From a checkpoint of a small transformer trained on Wikipedia.
Size: width 384, 3 heads of 128.
Architecture: rotary positions, tied embeddings.
Training: a variant of SOAP for these matrices, 2714 steps.
Each number is 500 + 40 x the weight over its row's rms, rounded and kept within 0 to 999. Layers, rows and columns count from 0. Numbers have three digits each. The size before them is the row's rms in percent of the matrix's.

# gate: layer 9 MLP gate, 1024x384, rms 0.137, rows 983-1023, columns 240-287
# up: layer 9 MLP up, 1024x384, rms 0.145, rows 983-1023, columns 240-287
# down: layer 9 MLP down (transposed), 1024x384, rms 0.116, rows 983-1023, columns 240-287
gate983 107:504505495528492503500443473427502521546563474495440539448529551436526513460519487387497533470515462402509463485539455519530499463494469501543511
up983 111:538441508456516544537451503494515504554513475442539526490547500510519588420438536466484458498480558488595524490480494513482559484431464531566512
down983 101:570456486510547489526484479406480430487570545519533489501437533487513401500567594432535537539466510524487526415449504553493552502497488491538539
gate984 099:532472483486445431497507509479453499469507531567553443543496568434418509494468498451579518484453516520467496508501469438511422505539525475493421
up984 100:455491544520469454556522417590550564549535445493534457451557466494466521515486554532503481505497504579550528512529590524477491542526429492534520
down984 097:468557561452524503495546440476470589526506485517488570465532546490465482512479464538435516563511477502518475504477514523509554539526506473503561
gate985 108:527496449506455516508485541502405480514555484475465570426484481484510483494491521453476477595546548516479508437497515550428515502502514507569565
up985 106:542519457522406509551459576557426495482491476465464570456481502551524477500470498510485482593488490517562480498506435532480468496459523475500574
down985 113:506473480514443550546509469416467519453526497565493483493454437523552508437498458443509511544470502548499570515540532443465489547445550430504492
gate986 098:513518444473507423532477577574452441475476510481501480487587520485517540534473507505475476449528447526547396491506471501494488476497500500496526
up986 097:470482509476543531550430471493548491576528450477505557488506533473493489544545456513452524531506515493492521514533412493499539451473410512539488
down986 101:449497495472470559531477515430471594542407499525500549428440555499418513541546506503449500471482542459509529445595502487471510477541460496516491
gate987 093:529550503495525513554503523532476507513462506601466448512507534528498473524481460445507529521506464534478493514466529511447496599479520484464464
up987 093:505490551501535442480479516541452553458552498460444504483547506464499581536520479508546484469458526470504533494528492518420517524562518554475553
down987 091:549547504498544507510494564583444536512493477465538511513507474421482589451427539522462531538494469488553458485462593511541496470467514543464509
gate988 097:556432490484433453466526446509394438451560394491536487454556478511470497509473475501546533502499514465481531500513505502470515423544624487489477
up988 096:498444579557491457557523468478484457498455465489411512460545493505436478431481569521479553490466517454502464523513490503520528495458508530530553
down988 100:526434468543499492596504565525502467526494488541511454529549421490530398557460541465511518564427522427488579530501522526485456478477590493427521
gate989 102:415514527452478460450514547466492421521563550522513537509461601445497507489516527423495544515478457537428471465500540452492444518549471492496444
up989 102:520500461426633487493491474451465500491436422527499561540469543443534507485499457518493457437495515557484433513430522501485528527563542522556547
down989 104:456514498518506461456539430521536498446481453509544442537511547599562497541463441465506530462541451459518456545515484538438507500534513536511510
gate990 098:596483482522472482547511579496482489529468536494501585541549459544538462520541441522422480501522502464512544532522390564482535461528525543497464
up990 096:508551529531559529533473533472583499491508459504513518449512493516476441536517497434486452485466568452473539471486514461502568534464487503514487
down990 097:468479531515493545536536456498545460499560389458515562571549425492508497469507549522411521381491482458506466456480530508429504534578540526451486
gate991 102:590536486537454519512507537477461501477473493537441481570503550548504511494506497529559534485476557573522526528516504477477494532523482498551476
up991 098:576539511552556510516489445451463563475489510500484539558479479525493488511551454437551486552464475607477489473518584540490485450471544491492561
down991 102:509497485494574506528470528519541561569548459517520445515461470506470488497529557497514476502462532557465509539552501561466490529482556536448450
gate992 098:555459460489474491597425479464499512502407552471476489484465453479521531526570409549490515578551420462548485548561518458499430454528611508509502
up992 103:511548507504526462500476507521485421415510516518450446455492469448466473480536489553543475512543549432619544491434484538516575529560506486554507
down992 102:448470513430497457489491433576453449479464530483520500498523513485515495497543503472485547520519506489483514456505558522529470541511542533498429
gate993 101:480476529489519524546514485518450541473451518521480480453466543507472536550502512478550587461562509514540479447530461510488530614448526475537415
up993 103:552551461490609565553489528521509501471416578443481579496584466533441557488476398480485503506477536436477425546545454484487564438468477452503510
down993 101:476537520486463571527415511508493454476461537465423471485539489445545488481531512477538483480472527434448507501437506507527511445483568512518480
gate994 101:519514492515497461515472423491480435540527520501484463556490467447457473533582587439470466464446581429467512540430521488428526513503491540510484
up994 095:528534485535484524474490521455451526493556496516555579565455504530570464566492511460435471486524481556513521424550544503524482536549526511417512
down994 096:473478492494480489485495469441535400529442498418561520586489471471489471571522589459515581459462534477550439497552466509513492513479540523573528
gate995 100:482492487448422485486519531515551527534544527445496574454508524511506495423530487516473469500509573536551468485539577456474481519431425411575392
up995 101:539467508543492536558537501470459467497525495550477540518467450463523502405433455519479495525494560525535524535464563485511562547468518474454479
down995 106:552463465488526471520400540474483446475531461445513527447489523542512472488500475417523456499431454526417507539416467464526504471490583470520489
gate996 093:491465454549500488487418508442495505421423466465479488448524510504551507507472546480550506527479487506513513444495557490457485519574485530490546
up996 094:526408531465463473558540494501540489529424493501500523534509480419482564456516559524516553556533499492453462484403472499498512455483505499543520
down996 103:507520519520484558493524467538514467460459567494481551491495426483531537467509559467447472477460488512485492484529503515537563518514485522499485
gate997 103:501464462489534480494553496565468521404579467556511610569493557532516486506410454461449517439530454503524526495483503506423498509526438511507449
up997 099:489615573463437483594430485514525542555475519506433460488495464555492510452488498497464532541503446506499499462421501412567467496564551515467590
down997 103:520525544461477505550474525490493516541454475508461456507565457564510484461461548476481539409506531589559500513512512471527484489523543525471522
gate998 096:433500529491508470440497442495545484433474468454477529499564547501541506507516482401466483497469519485454456548511536476486534593413536515449466
up998 098:473503463520461529420472386536583472504544499528422464497596490482464541460473446507482469452518536444478475554511504551486562499394426509518486
down998 096:454426480466394529520475457524496493517509486514507540461450533542602521516542514539479475518477501525450504512481481605469472506572516487463475
gate999 106:534444496446500470552569536504478381466487516486505478433506559465544574534536521490504454586475517479514517536544507442515486521553514520491509
up999 109:492553500576567526562451516519537530497550476487477518555539474549489420466510457492542544535552490572511458506524557533515509411484481418449520
down999 112:582490498479477513483539543481404420510496619469487489492551491504464466524524565509482435518488501444489467503538493574471500489559532522471498
gate1000 102:545470536568482528541437464435494534491526498537428553456473503474510530542489404480509486489521516511514528539486550473517484482522414430494497
up1000 107:546527505516446500573508539459486592582496518561506546517438527462505560499429520513485563466493538488419569487455481543502446500434452460538459
down1000 100:510466564484500536485547499507483504415491449450477508553419485492565467459430546599453536454509472554439553488503458502480506430549505515510548
gate1001 104:500444498508430402510500478510511469546498478480505513596518554442567470521451550414458473513459495519552481489525464451554459535519477540535529
up1001 104:460523574476522546517559516543539489589492450537541512482475465469479457478528487586476479489583474498520463490544540493519555500475478442504517
down1001 105:443485480506549495471522529528496465548493521509494463350456477433378575515542523465494564472458519392447521463454551552457498490501557485488519
gate1002 099:498502513570517508479503446474561587498519512554486492535557538535490469599529569516536587458479490460465553488501487494488546543482541421497500
up1002 099:440402463455414519534517526492513583546475386472454493475445398518475501568519552543536554522539422499509386533479555530479497488454475485475561
down1002 098:486447463492467587456495467469502452482527471486524492474404509531466462495469405419572430490486513538445483521464549499489566452543551520524560
gate1003 100:506477542482489532483492453471496498550490560509460452449535553562404536412431524521468490433492593536463519479494493411494490486501530532475517
up1003 097:478531426522523552481466454532481446468513513507541520496492488492473432490537551493523463522491539528473500439481497555492511436509489481519517
down1003 101:498499538566536497504521488503521494520435517443476495447489515484540514484549476494533526524522580536486523537502516454472504453408481502497458
gate1004 100:506424502464459599445534456502477559519527482521502469539479549492521538473565462476546599531530489434473455529569457475503558512595510484500510
up1004 101:447470460482500462566580471455498579528432461581543526457533482514479547504542462474461498534451503485458576521510478610472491509522494478518474
down1004 101:521498548497494521531510458474504500458483546558533501476500513456476517530506520522542463532550525467560500459547473447475440544545464515580515
gate1005 097:544427438495515552506507540483496546464577423452416448494549570460545489522515495455481549546510483493500519501442481560533488500546436512543537
up1005 097:456449468523486458453479482526472491489517459500537561491502511479487508509553576545495508473467453416539588518423551439549573463490565481573510
down1005 101:498516560468508489479554504514495507577458563490537561508486457466474437493478461494561521482510454465540428526546504455515524506525502547519538
gate1006 097:511405470504524518493467480528527459461499519581501521531426532421447447544451526468506564490480537526387545517489565478486504474551480545509572
up1006 099:560466551532508493470529544511507447543495522475524498496464472457586519522505547474501541535483537609494501493542524555559514504581487546494608
down1006 100:477532501581527538559508528514533460542531545541426481553480483509503566490466468483507484441538534556547478519511476567493481509529508556552549
gate1007 105:532435561462454536460507524507510532517484497473507532583530516535533481473489409460430539512540512560420422531479496537510474466489520539519443
up1007 096:513517542515573441446461498516535454506480462466498500479551510433423550501561505504542517477477482542537467466492369547457500496444479516405456
down1007 103:501529484531509558472471534552486506525456458477448469567548490452489435506538504511461513470500542449443510516507571497470424551584499478463528
gate1008 107:546543438546428485500458509467510508467475457470494548506553567476498531549477617473481621458547499507467526478509489460482489526595466534514475
up1008 120:473382590477546527514491533525468443505506582554521538518517444486550487446525482515429441536434466484540506554542442475508472489494533550524489
down1008 100:501568513505461518544581537506536567454480444471529538448502595541486503458474435506450485481478459474509434442518464495492482513512477529428478
gate1009 101:478477520537528520500459480548559493479492502507478540540632563506511431477417471552551477528551465472528530525499569482515544510518519435527507
up1009 103:559459500457359455514517513533512473485480459462525471493442424448592550499514527510510465512486575497462483546481510510505606509521518486474448
down1009 101:598485530524591564427557494437532474497422575444529496512494549559546466529567396536518464480470554511475431485433456547531497511502477495502450
gate1010 103:508484453481472572477520523496473544471521511517493577510510480507481470500498569559433491513493500461510540465514525483484440482445428476481533
up1010 096:502592548465523528497412543565424513494423508488554510528421468563448476447547512509528515553461511521497475481464477486558513457494511486477577
down1010 096:476544546620472516492566506480474544527427476478551465510506552447514454505534472476499469468460521526472480603558476493432560445528499475507518
gate1011 098:483503489486590474478512484478555551486546536578484397507475520490494565491531491533534556460504548505511517535477460468487480496506456460499446
up1011 100:425422499531456484496516513484477545497519492428455466493515430475473485569502483485523496493462466536562477564552525512486544403466559454520532
down1011 099:492525564468498472511489482518494466485489496451483462489444527528503442467489534524521452498487499480475422425540532491458428466544583513580539
gate1012 113:496493547493442519532514561498490470459478542531460538511474587496541486553548506500525569473513485465502549526486476452470526522514515518543491
up1012 101:538499439505522480441480487475555488531532487479515504457535509522545443478503500623488472519459478548495524512500539553536487464448482458457514
down1012 127:494465547469438520491496566501447439509489518496501498560471481502457487556523513461566604434454509446467463525482462510467480536531527527515483
gate1013 101:458493507494481538465531507515509489568542544450479514484515503480457508439444504437503547544474521544498553522492469521465631526542475486474521
up1013 100:492467420497512485538543564531571554558503547462578505495506522437520546508439489376500502501448484420612548463533483493496535534499541469542525
down1013 103:525517501520448508476539505528477460519477536576540554471520455473504482515529544539504489535458496570526492450494475508452521469394423500577522
gate1014 094:525476498549519556414539472520506431558528583490479480529475559440452512553513469501433472536540574493574468564430421514525542549472529528477424
up1014 096:506528417522509524506533472506456547462412482469588484466490462485543444575485505454532507541540520483509567521476528521502484455525533506482506
down1014 096:519540468484637441467479476478521453490494425514520470538545556560529543476453478507484494462535512529460506519452431504504489463531509498565528
gate1015 102:464515581507479399514474494551478466547466554473491568433516497499435434468527521483491563482552488529500455515488489514522519548503564491470525
up1015 102:421477545514469554515489414514508491525533446495469462544502487563474465478514523518515476466471476521494501496514487463533511501477531474534474
down1015 100:536477529509469481527501443480531450469562470440444503460556482546420476494481537444571524466489521574449499530497530462538493503507543508462567
gate1016 097:541514523566474538443477526499504487519496507503507480475541554559447495539539424501565519486530458524508513514548523517529450476553479487506520
up1016 101:519486442551573415497544501498543527529484496465534487545463493419552522520491519514473474568457544497487512514490449490445493481484588534403454
down1016 102:470531426557577460542545499487499512492518408452475511562519492456448605506475442584471505512526457554545474504492482522443480497487555487524494
gate1017 094:522484549567550542492537497518556479396462521527519572501468482469482508445505498514432556556505460452453443428529464502553554490546469524545517
up1017 097:520494477550524512488577573471409453472528509486414479521493526471491474443553494536536499545532468553481518502540542500534550498461459541498521
down1017 096:519493500501491563532538481492503456488516462493540509507428503484535513543536505502493502500475558450507486614460500428506581513531498505494504
gate1018 101:536568503465492471525541484577441432426534448526507553490499516550523543474472473536485438476514513546532452469534493450510452468528424450449499
up1018 099:505485537506533501430461517404559501549477593555464448463523515503455480467492505454465523510465520488444458531476466479530571519538543511527485
down1018 097:549552551497439561435451515525445543462542533472506541482431477499494481464558525520508526462479520554488487515529442533558450576539467482558536
gate1019 095:528496575448417421519464482576397488481476537509470502543471443530535500528483467474451544554536519451516584511518504501426485449519456500480492
up1019 098:598428456491493466462547542418537538505513467550431426493500463478571463453473432478471459468509506478512569560485493514479493485514472457468507
down1019 096:541534478506497518490467518524477441508530589467507529539442577543463527503465443519494480568525485489525521455479517416505488543485439460523500
gate1020 098:511559440512428529505479491429485480502562546552509489483455476554532515500614466534466426522479434457482444538497583604472494502530559520584494
up1020 100:515463437545490447504558504497461532530473535516585501511505514604532487456537545528493535535501456511427542547544510480481551506528521492455521
down1020 099:424505504515465533497522460513508497484507514507547468443532508509475530524483536484469428540456473524524564543455506479490469484584520479457530
gate1021 099:533512520499413522473528548475498437486511434456442511659506469481495469491527519475428465496536495489511445487554453509585524487545514461478490
up1021 101:475456471528505461458517454467454435522398488466443533536492467548530466492573541474485487523548489543497429481484503534527607536545536532471460
down1021 104:527477506527478444478557468456463506562514425532462497518504603503511470476494444442476474566499508466518483456555606524558512566603549513516442
gate1022 102:566562450545462545502539470533524558453449475507550479484558540511507512497554445534510517513537494507483578472410484554489505496495511476487529
up1022 102:501492552446493435466501548498591390575481521481491463456526508477520521567529514512509498497481528552484455489450550530457478508481494529470481
down1022 108:486478504419529545515473456485465491511535553476523468531457507515528499493549572461490500578503511495501431499500486499533470497474536447538492
gate1023 096:492491526575447584462497477446499449488494429507548477485519510501497469538546506467465531442514433515579461543399488481448500478505536470513497
up1023 105:475507543551452509554454400541490438422537498551493443481447462456495533504497488500566508560530572549507459491480501470501510493507436517521525
down1023 104:496385551517565496507469540548524474473495518551457602524500520454537483543474507450464534519474516481553496562487486482543521543467516475510506